python train.py --d_model=256 --positions="learned" --extras=["capped logits"] --lr_mult_qkv=0.7 --decay_fraction=0.786 --seq_len=384
Each number is 128 + 32 x the weight over its row's rms, rounded and kept within 0 to 255. Layers, rows and columns count from 0. Numbers have three digits each. The size before them is the row's rms in percent of the matrix's.

# layer 4 MLP down (transposed), 2048x256, rms 0.032, rows 934-988, columns 0-127
097:161152140141097174128090075058105125145136112159090137102101118191097082083070064122085128131139164118120073108183105064133098097098169116193135141147114152184148140120155084142151201102160139144108146123146092132097122102133098160165154119166134108162150136153098131132100114125150237137092130125164157153156138140127104078101086142089195178082109138120090105065091170168124174116123
094:163159155093113144206108155161125127128115193087076149156151140104108139060166090098119159161130136168099203226136227201107119143085139136096143137086139137114091178135158089086098152209135087179151105100074144209135138119137133131067096162121123217097152159144105103113128161082096101051160089136165131142141149119143114092161105079089098156134155081149142125101093120104137142095065
111:130100147116140129106135061118125114152132190120177080092117136136088070142121125113128093067110107136121096163105182093145132081107124029064142145090132155131112126157105162088127185081056128140138116071102166155132117150100095072162144083133093138097156147124077146140103110121153136144118206152093165134166185125123173097113118130176166143145117094119137160123128141099070142154172
103:135134131158102094091115174134111133129147184125122093153145110135088086049118095105185102070183148149144120108152166136134129110070157162096118150140104157099103121112151141134138093148214111118125118195187120126142081164137145130098149169055104153094129110147094172102127104124137137110108118135116140127129153063144061148118141137082108114120128175114058162105155153133126112113162
112:126126113126114137143129119118107080090124140111124134094125120174141084169087140100086118047128191131168111098156111161167159122081084080147215162088148160171101110102180160145110127147136127115172109165102125142119132063164146113133161136149156128083136112133086114175199152163107096108063129113105153171142110122148099101133137107201099140105122133137112160130067143131063130201091
097:125165146167089178078092155152147140106140119142131157104115154147109150116171136113103112149154129169130078146177185124110094120120044113195109101115114109103028176141101175112116142143109128182171173201128099162116073118125142096128046114119102150114111089092160181099095100125115113129138103120132100165093150147106156146092119118171192195096066126124160079182115048111157151149107
100:117164149203124118092055127119089124157130146127139160074127147115117126152157148177163153131095124158132121145110117123165136127117126137170094154120122196115119165105106141081114162130150047159043121074195143117135150151159182125153122088056108140071176116220172111107104101149117112114211081128093133189127151130097138189085088164079204099128134152078141106119141098160152123165129
095:112151161122147097068109123128174163153173146160088097135155200106103139095119126111135147103121111132136147175093133105119131081143089123164156105076116117088094190101202201114076108075081049093166149119104165137083161068122154176126177072140135086116110156136116121104126150089055125133092166107106125029150116129149123154128131104120132083109061116096095111129084146092199060148101
098:131167123111126133161150118088170120121107087123145171113138173142132132110070079096091178109105092152120088079159204165139121120139122143064047079136170141133121148139153118095132208142120169112156104184094159124119148111130070159118097097142092123117129154150121110127139068094128084130119119138126159131136132141126174219111111130140140131099093149128118145142117128126122124128065
114:170182111122160114205095170066225156158138147107176077163102143151143126155141122183144097137100104116181133128143094060131141153148099137073114133073136107076157135165141106092136080116195095114114141127204102066136107150136124067123092134118029069094144145121184121127089114063107185144145126134144170119169137145111135109129108176127114103125121134097146097124134141121083133166112
092:105131162151059155127095129114092134065134103130140089129125135121156092167050077142119152116123158120119073136187138159158129106098136130255130107097139112126120112077114159162128148134156148135144118147165106084145139095128074126146065155133121131119155159118102063115099133117124143059122086127166178141131086156136142144187104076181097138065098139125081142119091167102171123172180
110:125143147113132133114104156057088158061164164169155148131125108141148092157177106055151131147089141061137159132071096096151164095100110114207138139075097139103125090143137145090129175140138092105113134157169126143121099128135075137147119179088158148019141133158223142079125125133120135109085116123087081117122145150137161157150097136131139213143196128113184115086122104079108139150145
097:119139111141205124084173146092076118144157131156091041095133191140154158112110144100101117115136135140143133138184118106138106127162103097083116144199121161124164127127139127086126099159093166117127183152118160137149090136140123105134140136064114121159156157122132227107153091112200145136086167133138079121102129119117126111091107154133184144141149130149081103120186104068097159101164
098:119120112096105094134096091069157120105136168191081122082179147182153137164130157149154160131107126173106098104129157160033098114159152117187108088171121160098165126103186113104129109145168193110028132104194116113169098163149106106080125105183120137165187135130156131103161127133143091104144171116126145182150131070122109117132192102121111067110120157165117106094120179154142165123205
092:158163166088152100061123149105106140154092079122115143094084143103137176144080101120106112187064130156071180106148112068135098152094102077130110201122078177089122091190058082137146102159111143149090135154108119192126156146169116159188108162108124121165151103250077132134115104157166077150164144146182098162158133127149109155154122130090153124192141117181049126115140141136126082130113
096:170139108141038123142119153100182078193126133139097111106116187121148133135167135195163161164135135143081136143142106128079085123146176125150139095126126046179092111051149158150080103132172126154126066152131118145098066105142127167123123127111146150077137098122123141125115113146167141104109110169072108112135147109115152166137194123101108090096193184101102098083118184126176137132172
096:084154112126134167123162110134124057126125232134161111121133119111171136074118125151136092111083123156147135099085157140173139127106108132182119136111144152169142113136141150151179138089134167177098124104122154114153124174139113132122108147153113153127110128153147116125140136110128133106115131135088114079144161094114217114114063099088080129131128165151062087101118078124162076140188
105:143081108139238148156144119128084125113175075167144131129161158107123069114085114083101137100143120133073077140197162154112094156136149095082145117176178110111127121155072095102083087137127091081086128095126177127143131099120160146147182101161126091145140153133109082076123117113144121111074086147150105100114108121122136176114113188168077184092121215169106127139133173142156170110093
095:164153133085099130110131164105145167125131099208095133149136089100133128146123212134132074115125135125165103205156072095110092146110138141162073183064147108138139162186165142134123098158111117111096106096181108165154108177154118177197099147145102177122112091153176101095077112110149155066091091138134109071134137117102150058107177115107148117152109119072141141138142152112156161132172
098:140200123216200158125151105150147114116138140094194131171103112100100100121122144116123158130149155135117160120111099150153132122135119152032147128102143181093085045151126131149152143120133106149163142124081173101113132125152089123143130154152163168159108123135096138141102146137107106144106144132128079061160151178072126153106118110158196120155099063113153201115141117092144202133145
087:099089112104054111222153145134122185148152110157137168059130070165151135099106164145119086145170121089112166125139119054129116087106153115255150160090124123111120105123145126148131139143112147056102110140109158084091140125114109174148129170168138076142158099146095103125164103141162208143160128147140145117086143163149085164133110127120149148145123116148084136138110101174126137131078
100:154079160118174133158147169167123135112132114062051143144180155133116142124101162089080116140151106092201087139139135191153074117094086134030192113128137105125105138124160113155156179119108182094166151090100148169120089134135132038138092126109079108145106118126093136107170181081117134151088144117145099176138103093155087129135133121094134081090167109121115120104065164077182091160076
105:158133090134136141144082096066070125139122136156178099109170130124099108158135140105162118144096144137083114096109114135133141162138084093118121129110139090106193107118127082128135174189152080159078132158173107167090123120091175154146121134108080142116144157224144084138131096167080159187072102108136142090126161163098155144194128158068127115058087115126143126121113138068153127161151
090:154133168126132082108083130097156165169117163109090141174131104147078124120115135129054198120110146162070144080135134152142082098178134104052133122168150135162111135115149124106103184167108097082087085152131141146129111095150117139143146081148112128148145165111123114140154169086121152129109178079089133127184086115202101139147193180093092104115140169130114186159153179121170098137195
103:137147114160136147125167099153121160143156133130096082146139115162124104083067126102161062178098137147109090232118146171154115097148183105082086141120118106143177127162116124092168142094113064104131176150105137118150076123084105135128207151202141076175081098096140116126106118121131110129129148084109114022134166146070138112151085147141176114103103108145144137204141085109133143161106
105:129155155099135155091146135125102099098174083175106155115139107054124155170174124105086136172155110174079155109189092142113154128094126151139172155188131171125133108125137088101135073117145137141118139086156099151046134113083160159127121092120118172076120106137127126154121159128177194164126119097102109095139089121143178091117163123091110107140085094045080115103128117123164148152095
098:138105187166154133125127087147203125168123160173110171093123122142121095068163174122083099132135111217110165072118119169132101072072091143071084114166136097128053145167170141087148145145111151108103155095075127045112127127116127166127125105109136159147096149124144136165084064069165167140091130159128121087106087210070078077135149148125147123141102106112130168110109063122152139137103
095:143105073154103163097160176121063169108138117099129102150134119160144136136136129116154126084109104191120121106100117119059090090160199117107135111165152182096166166100159135099133091206154150162125170083162135155090163120160117200127149096102097128143181168238114103095189119111130148155116088105193091095141140119169109073106141127110127142157193140130111159137075083117130168144168
098:086070111107095142237080178094075146150107125173134089169165132087127129144118161101169088113135124072128119077116194162160106157173116095251070085146147081169115185130082110114147142167119149091126141068071153171093122175138178110167124115090161207105134150106153120136141140133159168155116156088124151109107128111115088143151140094118150148125179149100125172132119080115135152112119
088:157149123152141128137111163132127125111120165020111086119060095191181075156126093132128151097134125140037117142118124099149124179094104191109099160177110128113087073178082167131151029068196128115172125108109098157104101199114127118161168111146158091138136101115135120111116177112119086110047186112137093126071123152147158125149106156163113101097147138145133187120150142193119108115108
095:165152142220130162112121106095147117183117107158108119089105136121061120073083112136134099121103109159073090147157119111161122105114090094091108134127132081106139167152109136140154102141162127126132143167118122142081096179091148145146169162144053120194168100134143144143135141117130125114132145127141155104207180074140133105111093186146187177072110154113133159122188105171099157129177
110:126123068139149119171145145113140120108104140103120126127097104111157104104091088131143155115173090116141085130126133036119105132147047173016129094178178132139169147166118164089103083132147111152110137117105127106133068154122140117124136131107113167125102136088079129125148096111137149154108101129088137172159133150146130151125122141114142190105123084117113115178095163129084166153091
084:113139120119132152174198125121078106099139128119155069057127156117095134162029167131177162110106139119069116103110116110058103103147098174089134107118089149101178150138112146108070138120144153095135097166092131178167136130076124179090150186168086101097108118140156181077115121106113197140163108147115155103105131149068183047182133139084138157107109135130123071131159077095139118139069
126:155142181170126144116160106109068142118060113156163079146093112131078125121128188088085122133135126135161100073072117161129135120122128170079150130113162126093141096130143173099098111161137159196143195116118089138083102122128149154160141141121119125135106100152141197105144174145154156154097124129113154132183172111094116202128109152151172082095119065087069131134169129117089127154095
095:135111134098158105131136128168111144072101076111189143174139171105126177105110070110126137124172161154144089117176113140136100130102059163072134157119137144146122163161057084163054113111161137089157101164161130130130181091112125170126168141152110181126108116145170159159098100088164134104162127110077168133150110105095114096045163176144117147111077131066165115130139178149144138112108
108:083116158178172138108146127167072082118170121197151151168128099146170160161159109134033142157181134089120196089100103173110110146102146149101102141119133151151128136136172113128164130152099130116116112163136154133147153111118147130143085107129185145044131159137145086135102118150127121109078182100160135171143147137087119078121109084138086155159125028124100140101142074145145127153131
109:151133105130203145130134196089145115148073086136089209182143093170161155151091114071161130160173114096132119137149182170139110157143133112064137102160127126129160134178096106167134119109113179175100122169204143131110145147137183179136142119126142105156135102055143119155118096105129143105147149123135125059125104116153109106156169148117104154122135149117041067107134174084148178139127
101:164153097162170166065133138160100110105116110110146181150108132162168051148169126126137156092143154159183088132136163162151170096141149153128156118161094106089077129082125224155147093166164097114158164139139170137057165116060108082131115093162136127114128093152194125096193175108063114076116116099200163169149078154103152156155154141117117141110106158090164128109107053122150129102108
096:174104121137144111099174111112132131155145092097174142139099097129065110165085155145135178088106141154138107139123146185139167130155152089092169143095169110100085194126169091103066168172209151102082143103082083193200127156109100164151103139147117155128116099084064176070169117124103101121109104158141118090151117125142090085141170113118117147154111136097063151096123106141160192053179
093:146186169145116162137061099151101153084148103130155174108167109145139179054134132134137185150140137116101126131098126088138112144114119173135130166104031153188093176102096121103133091106148081124102128174181116133109168165120145108120186116166155099136124124050144159111101114087087064093111105121123163094096123088060136129124104189138105167088133107066138185093112143198088129116183
111:123176151090146142148169084183062127205134116155147139171146136090103140087159085134157107143145058114128124173124143093158117137105094142140035136124143142167055089105191142073086064110154096106161135109119141182143061143109103136122124142150082185136075094099091115106162099093144161092120192173142128053115119092145128126104151128149097085116173097090107129104119136077134143135148
088:113182142098047102145087082186124084112123193141141135110145115109176116156117039073152111169122104119079150115103126209148174086059134170255108146108146111125164111162108142140112138135140158140131107031148130135138130166116105091148149064150102113106160117085123161089104141132117160134137118131103170142126157128065154149107147150125120092150108149133105203113129098120136111131112
110:149152124110121159087118091130078124132124097097120105123123169082104133118187101088132216186156161119181076108148121185172130151091176099121142115069088169187079130126172189094106174134136110151142162183197128182152091177141139168137136136093099124103072185164150147122069122110124168120057103133139161099166072197155144167160093128091100119111138088142084161083085161083131145113134
101:173101133128141200095120164129096163100131090163097127151160091129089137097155135057155125083089120137111119169142136085180136147179157109144119184142175108138093140142129181117120116159099014177169097041124103131203150134098149108100148143148102119089094079113129122115110140103153126197150153162185107075131124173105173134143152138082127112146149076174144068077129090068072101128127
098:138133156105115127134117122093100096126147144193124088055161185040114138141149131068153117198171095108094069168153150143093109124126152116126129080132151160086051104116112158094108115084083100166127130138149103168092089095147171058170109195176102114184086106163104126071114169115167125109160150165098120127130056124107214113137143115049143161176165135102113183128107169078132104144079
090:140096140151016142093131083167149108132160100124143144130112151121167131157198140166091088147130190118110090124139109149147151109097140108255145109112114123176137111151135117084085112132083136076100089181117112161063135168124088119153106150147123134110111120146115154117066171128170215181125136141165131158106065111100136138103119155145145117115129170155161135113107168130157144127157
096:117133100080125138157084166126101141094170144146119120166120132137138095091142145075073113114122121085045128139102104145077101099139132080112162178067135170091186135115104125145162115139151086093103137089102070146151139126114122109149152114107169200093127111086179148176142093108152117121190148124148141135092144172146165145116123064142190131148194145174132131142126102161164097117100
099:142086148150147138093117111150128131145073085159108097109125150068119153098141138172129166110099157126126153144151165089121130140186110144125079132157135104179148134087128065103083108154140111160182150101140116053149124116095113161136150121119129185102151121140140134097116119046141131098080100112222120135115104078112151103136109157156051159059113118133195155093116154067133122128099
086:073095099175089140096085178105076134162109124131084127145073103113150179190084125121138117130096067157084093107113143124147109143142115154255139100127182143116158150180168116166147069077136120073135131161117128105144137152183151142125168144096149080113145113148082158114212126077140089069130119181133142141131111061129132175136144128145057057093159092149105089109146083117105122102133
104:150098133097075134163152148115105143061117108153135154122080115093091129126184163124110082087159136191162105172116127164142100159185117065138103169129143133168082137066072139114106113134127140156166125168086155177134083126095127145132160134133080122141144080056124177134155079118121106182157102166114104157170152093085157073141144121123135142127137124125112112121113087137144100152158
108:105109091153137136145129162169161102170132153138084144110036193134121115161126115202110199181075113117101104089175134172157148115115119150069123109168160156146147088127113140127114109071091128148116142127083163129122133132130155150105106160139106142140071141116119141178140130142145101128157132155103169130153071156166151110107173131161166149183095111139149192163138124113161081189115
102:124128170130173147155146153142129090102106135138092086116136090169162106167178138168134106099107119135121095117121148091109112175154115127136119195073159132162066144147133178164149133134047155140129143113050067099137135168140182136175070135096139147069131101136223086075123098139108151171160106104173125135109161138138083120113172164124107133120117152142129135175122113146110100124096
090:119156050120067090162116130114153102092103094118167056131090150108167161165113118113151135138173126136138111136133078152074105145115110092242145117108188095168144115069157106152101131127158098125221135137109084172092106111117140193135137161171083137122117093115166089081137142093139104142152170146132162129141113111134122151102111090179171095107143160097147206157169143095121157128130
099:099161067150089095155120146166127106130134099171071164092152097110181140137080089138132138102057068130178203141147129169067182143159119089197145124097165101098156024088163137109105126099090112162143115171134155163137092135119144131160164129116102167081112174139084090112104121150130134082117143096131128126136115086229158149096134091202078140126084167161190140094115105138190140144172
103:166075154135142130094133094142125168149204133115147120138129142150159121125167093116125102104183186149132107085098122150135163147087192143098195120119083131123132141121134142126121105118131108170153095150132134114121172181146111114129124134169166111146087089017151178129122099044115133155067084137134141161161157179129138092127148167096158148166057153105122133090140084152187082131174
# layer 4 MLP up, 2048x256, rms 0.0426, rows 935-988, columns 0-127
102:127161123099120125102121160139169154148133120105192116121129133177062090135061168141147081115101155116213114074141120060144152116135115147129139174089145134159170059072097150155111151083125087108157154171130128138162104128114163078134154145108155103149147090090161133063090065167144072134105136085183080112161095147174077134098155135154147145073100118054184136182134109157133052168142
112:143067137079131086109136164133151135100165140139074082107114116141114126102088158111094125127091087142137159105146119132162180140142115125101139167151106094130170076144068115087123121099148106181167156146137148122192111122155091139143160145094161140120143091121134076132081159118131144102122116114096121162164062148072076113113180084120159172102182121136109096089180117123061072096111
107:182149132160116140086232158184164121148117130144170132142087115074128083117116118107116113138119172167102141131103123165117137137124107130097112108097162078127115093188080123118084130077100074115180111118146109142094141154120098081145161102130159048141135106156138137126123153175205104120225158115150150115191093123109199117119188057097096160086135129139115109151106154136098143155144
110:121087152118117178189123081154059120113134084154112078202103120106106159146118151212136111141114107106144090122166113083103130175093077123111131095153151114108139081105120090130134110142148134107087085085132108114154140155162142133106138105070113145131173128099098092120092086120151161142101133193144110128173163091103087043113103094171144153136183152101091128069062126198129173139139
099:106092145092123120166108141090135076124100186123099106119192147136107131061128159151165062121124119119113125113143113116076151080118166133142110127164124140120195150150124123063122141119161054126070143109142125058176125183180130126171156119122077133106170124082133069128129159120089195110142089162131085127138105182141119095065161115147090097096150108152105135158169066150106077126131
101:091137119086099144176145155131132130097168124111141108130130127101175095091149138081138094140126116188121174161143137105108192167147064157099150103117098100179147134178187154057105121129149111192164130206148102189110130135096131078112156141075129106184130130061128145159105160146118190134137141155167172142190112105141134122122093129103065181080168140131128103070100141137089121101178
102:102044198123126075145155111145073109081112089059143148110146156084093101197096127193174121136102148136146142113205126101099088167133099078102160157091125068135164063118082163155140114144160142126122165112165126106078151146095136163144110099146188097148142110102112150130062194184148158150114099181136108074158142117186099131132133145135089084102161176126134114105155196121122133135190
101:183126111124128124112100114150164149165159104135093095156079150116113136083153115148177164141186138114120178157129123069158137142170060090130136113124138082075114093085117107212120101127117149162129151154126129179166179173111129083152198101110107128137171124113055143090085130165200119124097155133107082125141082159095087106134132109174135160087118115147116132107171123110088092149113
113:127195137134149119157127100167135163058095141179089148133082104106082097040144138126101157142130102129184098139124103143096130141065099214118059194110145142132132152116130147134118160109108162086093114116130092087092133053201120100175133147136123081155115112134122110134110116170146119127131165112135152150108143106118166120148142070162038131101112155120161171095179123115138171144161
099:130150172123123131126178118149120140109190136124192084116150184065093123114138172053094152114110125110183216090062143083081133094098168137148126118150096142101128101117170108095097111102075107096154151131090106126144169111155156084107172125097109130188118117092177133159176139155163082112190114132133134180094126144154152134116213155120159081176123093132151120179089125074124146133149
111:142128111086111113116181128159146131171206073149150107109127187178081129085120115138119169078142154139174066122155124079153203136140085101126051084135125144075116134112091136153097107108145104126089098169138135143106151091122121148067127148097153157153163095111114189108133133095107095149094134132168135164062060130160194114130163107154107095110112121066177105144151164173112153192141
088:153124150162095155161084121232166143127105112089153170153094073091085105089197125154100116157112162113081113126110092121097191131106139155138169122153138114122106107122103147142080169134099130084131102143120098104140127130163114128103173112173076135168132106101091053170107106140104094135135099137161120077175082120030147185163160126136098146119213132100144098130095152143146101163087
091:160079156172119107056154097163087128138097107136171094115174079152107128104173189086091127139124126107156124096137145125179153225129129180146124192137098198186176094176106162164074125128124102130135159143068085135112079094198139136145119097096101131130097124145099114168132152110158172153137142135125179151099112123119086142130157106111101136071087141114119106152109125127115176093160
083:129125086091174157099148148138103126088164103127172162159148073153121096158098137057208090129075153138200065129101188134199125141069128182124125112087106137166098119099151089136118156110109133135122124088113112178045119182199118150144130121139127113097083165146143126107100141108120074142084143025106062145169130085156105198148152129102112127116096158104132085075136121172127193122127
096:131123146153126146072128124168110134173157179169179134165135098147115108162101160127117099118098160169174075080054115077141157170102113135123098108180094126085168129105089098108086182162092126196165104115158134060131147142177130159112066194126105096183148165117114132094135155086133154154158122160144123174148106108140084140080082089137116124118118103108152144167071112134133100160148
104:137134169091116057102108125089138114154185074185125126101134144110175135179169122158078126123193123133172215092136137150170157119123141103119137132125149165113105062107125124138104197126066135132122137107125116164112095096145132093144125148122085097136133150162131108125105079128112060137184105109101109122109085155117061075186132134165160150106087124105186129149171095175102204183127
108:102120149135184126118134108190154136131122137075114104172133185105107095076129137168161144132156077109109170133043101148086114105119125117118116124117087109177129106125112057151124118113094115110124140084112074175147189114136135114073131159047206088129178130146078121067113136161128076114163147126130132138142130128079057054157135120158113127092169123090123094115145127210093179150059
096:137179132093100146120085072187136148143127171129147103083116161157120126134138097115091180109149017142104141104132119173153173082052100143113151126106109141146150059165121121129154146091116095165106099185078123111114122091106113089194099106075157129142120154101153115100136127095116116179149132125138173148158090149145102140110085110141128148095187176090141101158146085144109123137061
083:074163141117120140058192121163099127139144120062090117113111132098094056076162092173167132144094146107130131139081096139107108126095114105122160156186121103112106136132105151174118239133182168111150090041148145134114167126170135084072093092151189106128130193111149101142106124080103089177104117189168104086157123149110160153116149124191137126118105173100119105131081119116142126142164
091:113112142167082120087148155149177153182105127147135115224123152081152030180118128099162144181129123131108045121106157135176169164099128096173100088146092123116175131165078160185161147116088122122139175134129125110114196152150140092091194145125083147070112113129138155135086135137130147062115116135112126139170140098116101082104213106126106144061157140135178119079141089154134102118133
099:129128120178192068129140099162148079145120135052118062145111133137124152128152138090086134149107094117117072109107123166172141085111152122113097133153021123141136142130043095176108121158106156098140102187129069151139127119118122171172138159073196136126149062131093078123127139117097137104124123153144117136061163046159113115133139142161068161093201127087150124082129192143130170126164
099:134096155124134180120127148144123104075111136072218121086147154146084141062135135084094128141167152116140107115128084110186126146083129186064209155115167169131123089106099100131142093116100146129131050098153054075090180078141125089083147104146103108165167126064110169124169140165164155113126132147079138116126134153152108166105097133140141107164156126125090131127119142132108120094140
105:145113121071164080158125138125114156162136210115114112131122118095112092161122093136127111103147123066137133174054104109121075065127084119094131092152114073127192135132130131105151169117102097158190163187104122107116166164166140121098149120112143119139125079104065174086096135120176138125114148115132132170125105147124148108119098082109146152108133167113151099163138131161101131149154
076:145145112126123121155080119089157132131147160173124088148124117104114097135126190149132132110126089118121138122140120138097136147114103156155175111127110141096185110088091079120097153086158126127131096158148146114081132110177128095154202131130060099127077111121157125126080132147125103115155124107075104112156144171071122178166121076146119194151141126116127126168123087160128111122169
110:137135171147182146103168076150105092154136155160163141167142169145150105160079167114124140079054138098082125149098177138147147136153084133123099099172119120125209166163114154117075129088063083095129101114090068073155125135110174172124143180089179093164126096107183090094159157161124103070152163147117112145116148176149134103129110104123127131142104142089119090136160062120107127132135
084:121110179154143139112134198132112140066138104116118076108102069137144132135213117113180123123093134155101107091144092129066151119049098132099126142118137169130083142124131137117113133124146151110137073167143124125154178130217155109154153063139119148136150133093154060126113109147113099162144096146184120136152048080136141189109198147139118150133103107175121093055163091176142090139088
092:121155154098098093156111086128169147096134167209169171096162082135118100085097141077188192154135162061103088174113090129149105167122074173143115120120144165112143168098167132171134114110115096104149097204121118091133144126111100198196136165114121124140091061109070134136119117107160117150163109155119153093149094123210151148167175139143141120137117097072102106077136124159103107122132
112:144121128153167057102137145126148156065151121124163131152158182104123159098126205088127157118120122135144138153160150084132129119114133140137126155146127151104155101092118146184143095104089183143086098137161060105147119116133149059147107141093175157105128145158148098080118102151221143092102158106081108076111140152151070109177154102154153082113118113128093091080136103101074131078112
103:143101119103106130133105075144113124150155085156105128172189181114107126135158162082120122140146125126228082112136140151122237178149092140112127146090079137072166115130165119130118163162078090135091150110080144130108163113111086121118115152163129132115116094126151161147061141136150158120134154091168174117182136115131134102100137119143138143088146130085139138167105112144112133148149
092:105101117157145151133133184092093144152154094109169092102116141142127129112157101140094089151102119119095141105158148104168203058079149165108160114143110186138173074207129218129122128147142083134150100055133154080102115157128169163132129156103120153158122118105122081105096116141141105076090164085094093173156104159094111159163132118235141139127199132163123139139220145111124143147117
091:091166170081128109085138124129121144132146131136180117142111113147095101131146170102122024190146196132118124110111076174126173132112169130116187143160088145135133119133126125090123147139101121131131139176153072100103207076161105147118109131142150133147171123116229171122120150117074207140134113124147110109118142099057101179114163135197139066118172149182147165089180096141128088107157
091:168112136133117100133100153108167190131126144177154112148187045122143146114160137101127134158115114117158129124171127083165139159143166107114140126096105127092074112097108139105124197129091103071128155159156144063147098142182158139194061122134076091134132118091112122167141168093100094087087144139108132153140116094145093112148138155185129137150096195074136164124097161154126151095164
123:111158153126160106153161144177196093135126074134211074134194152111158112127147126176139126093111095159124147147124145018180177091106151102099146141138087179108123154164172118131113174148164097183157106175112148071144125135125096163118137153094108095096179114105098118158160133117157124096109115096123123132130135158039097098170117080169112090125161152109143128120138092106074143139071
102:145107136109168136162143106135149096135127090144179114162102122144102155064114126092116076174099166119104128151109153080116164129078157123120179175149132143107146087121149111166099172097166081119093131126171161089099108082099126095114147191123162137113151169123143071103152096098103166116163107112141134159151129153083180173121113090157103129128126182178123086097167115125114115136153
112:172109094083127091120123150187171176119172140117146091106154183115123140151130171088127169066082113132114070148134108134142141155130145119132105123166141107167122134109068182202079142133077140144083136072162119143112106112145072105109126108098117151143146135081097109115106159100089148121171098210150130143118149191099052135057089173149133126115123162081196126116199123137120161160150
121:136131107107145109114143098134108129159089120119116045158183147103123129106100162122094043120150080140133107122109130115168165136115101146106109131145135107088124142168136130153110085126152093168119119163135072160114171120154098098074151142150137111164173095041091181094071149114119142117150147153136101140169094142165145121092154117102089117119193137158081124181129091110125194134098
096:126144172096106114139108200155142103131163128103099095189118138133111064123129180141180082124140107123125094064167096138097118175058123144085110100107117115091137129082058135132075141073090128125138115103184133200185136118143134075181161129126145094150100154146144169087099139122106132138138092157145103133139079155144130163091131112147161184130190153112087125120127135088133123120152
098:100123116095114142115099177206123084155108124157132145118131164132143162143152148125181055161109114113184148093096135089171184157094119183116060105140120116132091103112093164129132156144096087108189116181189119124104142130155152118145122103097117119151149159081098130137068151130162113176106070098154110112050177109110171177133077107084102122075104102112102110128118102118104029111084
090:116136091113135095114085137137164167091135152147150122078191114141077116118169118103137136110091094056168066138101192120179121155113170095090164162102162074056148105141095118096125183099151162097154108167109121150080111088193183177159136151120111123111140158077127108064061073146186111173159119152053129128167094155139142143104147129156095102085173163105155114125104085179138082154106
111:128129149128154117133115152138145089128121053071141104125120118112131118085128139095149106192123110119117168149128151049122180127113109146125151136073178158071159103117141201155075138171152145135089153151114090131144147170128167138127157087107076132125127107090140106133088085126140158126144021209095070095135112112075125133119091113147126141094147170077143115137176174166116163169149
092:151179119146118126119140098058124187125109121147151148079150133058133124117136120118106116157107163134160156119118098129136095107171116148138129129090139121134126148093120169106124082093085135116080197143119142138149141141127153086122080180065126162163215213154164053112124097103097099114117110131200148155132090138182108107172124143105074164113120153154124036074066172144109134111158
115:169099130098129115155083117178131116089103153103127043159112103168092096136142172130178118109114108106135134093087086061148179101101116109129161106126125154060156041153115116136141093106124105183108104170131156095153155086150159163148127163163196058102202147072109085102152097175085164090118166130135059196088133113101109066138176137170144153097167133104125112112097139170107115127145
099:113174138094148115127126091110149140118155192135088117117106086128152122126186145137177137154110157131142122085150102131072118167017121177125130091060101079115188103083129113164109103138106217063096105156086151127088120127182156079121201078139087126152166096138121157150115090115115163159097076114137118090091128084139132125142142091139165152138151231137099147117123092160141169156122
096:156137173113128079203144121159105159152094094139109119140087101113178123110170152104098143092080123173107076106143108082172116204109114120103111153122075149128175136114120144194120144114138191092137172102149106143088108122162112147110089171190100112132139088096154103106145108115177163101153085119128122108112139120090126130151183098162091180122157119144141066120132102141133152153089
094:156105200130116141134165064114096147115161143128140101179176144119148119137149139119162124109095037127088164153110094119100160129105121131158142167180083143083151119077123158105178132119164157152129105129113120112106159147130116136077134106087185095153139114146156138083104138173118077143145020188085137194124182126147101058095159080157140122133132164164143108143172103099140115166156
094:164100089077153086161114151142165119182119162147123133124094206101094085107153223135138066110145075127119128123134132126196165158130108124112082107198151166123185135075160144121070144088120108133176147175133118067109148099121077139145132075127109087093157077108140123136128154112116107138149164147102134168140168146114062149108167074105138172083084098058111169131106132146142154125123
098:130168103136145075059115111184141123130139155110070147155131111135113142100127184153163112089110155145182107153162133176073128106092096101108106147086127155117134126165130127154112072125128137148092108102121082154139182156142167109162113134108163087118193126086155094108142073137087094105156139167149143112139098140138102104150119064131137084145156161128168122121123150210161146113104
092:126158132136107103175149102115152115099198133138176198147128136098141080158176127148120163122111179116120142151105138109080130179108122180153066118151114087136239128107121112106090136156149076158211115133136092157154104170114169138129120107130074186131130164096149100148036163144075139113128090142111157112169159161158153106105086065145199124118106195127064071092117097132136094119165
105:140108120115158094149127111139102088038119128115187109081096161064132144138111182113133087089074166107122105136141162120137138185073114101138153096156128106181143097120117115167087166140073098099141114110134113174137193137116095149126120143147116180084121118094116092130147103152170174092111100155119073105137090154137129107121116147125080103165127120098136113119136159127121137158176
104:091117118048163136155179136179137071115123132189157088094102127092185114093102103104140079079119097089147119163115129069123089116121085140103157166086084154142155137150092126167113165092163120085110131102149132130108133060139145111165152127148127132104120178106132081125140059159102130127116130100046163097183142181051128155150147106161135140111115120125099088097154133138114117121145
106:070111102142153126178161206139122079137139145175139194138085184112111160064106100133176125128110100157141121131151150104128146147154118139110142110148089118059162089194155107112128117126166138143186124126191167207076111120179137179124123132203163150149152115060067112151190146169125121155133150162118097080148129121163060128111161110173100171099143151090181103072099093118114168107153
095:125103144123101113103116088148102154087134141177129134128160129100093198178154190125152189124108129106161170132081159102108171182158176133140088106136088118134184131157134171157101091107076120127130104159121083059120169138151116131126092138108108155145117146112113177150176165137180138125130070128188114092144108146131106175112119077109149103129123112134111085104097059097109200122141
105:124090183088155109133114090120065128098135139138152131127194119107092141137138153041166206122116158119167101144134157107101146164152142146124143132119100134146155172134087155075033131128112081104089115060061080164100110177142146136117126098114136158184143109103173141082158163131155177131100082134083153139112149101124127111066121109131095104109146134112034097140117149084137177108147
109:117076144133137099124149063153065083131103079114183103178143171157059105135099136173097139124130126044137161094111176095190160143156084133105160094120097115118121092094095134140084132084159086163117130151167149144112062112107139121118103103107137082090148103120097154136119158128140066108112175042099126176092136084136156116138119112161134170116159103103142123088109113160091078144186